Part of a small language model's weights.
Size: width 64, vocabulary 7606, 2.02M parameters.
Each number is 128 + 24 x the weight over its row's rms, rounded and kept within 0 to 255. Layers, rows and columns count from 0. Numbers have three digits each. The size before them is the row's rms in percent of the matrix's.

# layer 16 MLP down, 64x256, rms 0.476, rows 51-63, columns 128-255
107:107105101148107162100127118124121144153136127154122139141146157092118165145151103196130132103135099143098134148170117152096107153116145109110109126160148132095111140147116123104144137128151087137158095107118115106136145111137093088118104164189141107137150130109139137140132156143143126158097090117130099152133114183115148137174111115162148137130139122068177164131150125130131151118129
100:146111126125115130175150088146117098118173109125167162144133118119160087127105124116129132132144147115097146131152113112116195089123134127126114144135138116174116141105134112128105182187101103086128143115127152106184165099168134137120129096099121121117153111121115123138139119128159101113159088140111150091151170103131113082083103146139134111148131098119115177153143158098132100112128
103:120121088109167101149140120052152090137133121132136107157134143153186126152117131148121095134153165133149103096133199126162148116137114145105141101114093125130117152112133120118095106150156156169118117132139141116063093124122133137101142107135109139134146153085107103129125116096100144124154092110163119136109134163154114081136131143115139120157130134131095148123138133170135171123135
097:151094147125149150122173151154108153108085115121129159142124145106127120147097122130104079142147125172128146132174143123122117156128101151107097132150127105145135099157115078121139108105117105098131138146137098145124128180162122103103189138137138128113072135070111127104084118148135109143093164098140126128144125113082137134107100123143129130069161117142127120052146096113149112131161
101:134135085122157162125139148086140120131126147122139162128143152097135099144149165111124104072118159111116124168139113125082169128137099110126133105116123120142105137116124127135142142143148138081142154110119118112130107165112138142098107139118152125067137150133138102110148167079117118112169099139106114113158104124129108143145149116158111090146131106132128175172099094096135138150118
097:133135099108164113120126159118165128148127114097135120122117141164122149153110144141144110148112129115157133117119163117104116110109105140100074113097121154099103107121124116153110133119102129143165142085150087123104123173145132140149108118138133085120120123146151163121163110093126111117158163123152106127180116147144138159132116126094129155124135150130134136123131136128138134144140
107:132091116121159128127149127123062156119115124092116144133101107088141110151139130139126084151160176149122119134113152154161089126107081139130096155108136087170163159127122114132133118124113115100153144115164157119182136133111114141116156112176155120087141143103120141119099106094127088127121115104133149133120096113179136141094135134131154133121122112182111095082092121131135130100119
104:095110102100126151121135085107105165165130084132149130141161127113115151101112095169119103105144134096089138105158114102109185161111150108155121104123113099120112083154107098118122116073115094116153115099116092114121147107116125129149138097146143124145159126123130130103172160137138104114098129133142095127142104073127082107158121134172169141080124138172117118138099144138062106127167
083:156103156137105121098112142118094146165116135114113086124134158099106110152167066199149078092121082141140132123103128134152175128126153118087152161127145196118132108153153153106176168111094123140140117076142139139125128137145132118130193148126122122129153111155147135147117124116122103144109122120121143153109096119103113091094141170089156135088112121096160151134123111127143110101154
104:132104114149135157138138123153138115154124127137159114132118119115147155133136128121129094109125147070107142100138152167150138144104137140129130120127140104132090126116107132129162173139158110133165146072102122135148099068114121123126108153146101131118106150129108150144082094159122102124166121161118119100152132112119147170176093126117090106162172159090153162175113098092116091114114
091:149148086108126139143108094101170152099150142109066123128106103127093164096149134130123107102091148135145111140146146147124133132147114156148139129124136113184138118100121100143119131136156165142100159148127105140134135153148111125117145159153164114141172148143158138104105112102130156073129082152125143143127171122173092132122135127135136084156111141145095137150143109133091157097101
130:165179128121148118158137148107136124129115135106101118129141126119113144109112112117116141076132098137082137112170141173079073127137137115168163148119120088148136116115113130121189177123147127144107119123160143112099137126102138137123153129113130127134105146117160118109104102135133083147185085181175160140053110121105146126163116127143102098143155134102130117139113108161130106125145
108:149157195124129111126095119125123171114145119153113105110101122102126165113091110162145179110163106112114123137124120109106082079131150135078149130131131178160131130173175140114124140145148155139127125124142142152123129102126130099114123134140123131137160120146095122119076083129123121137089101088111131132111116152141130140087121153097160122169092139150113118147140091142084164104133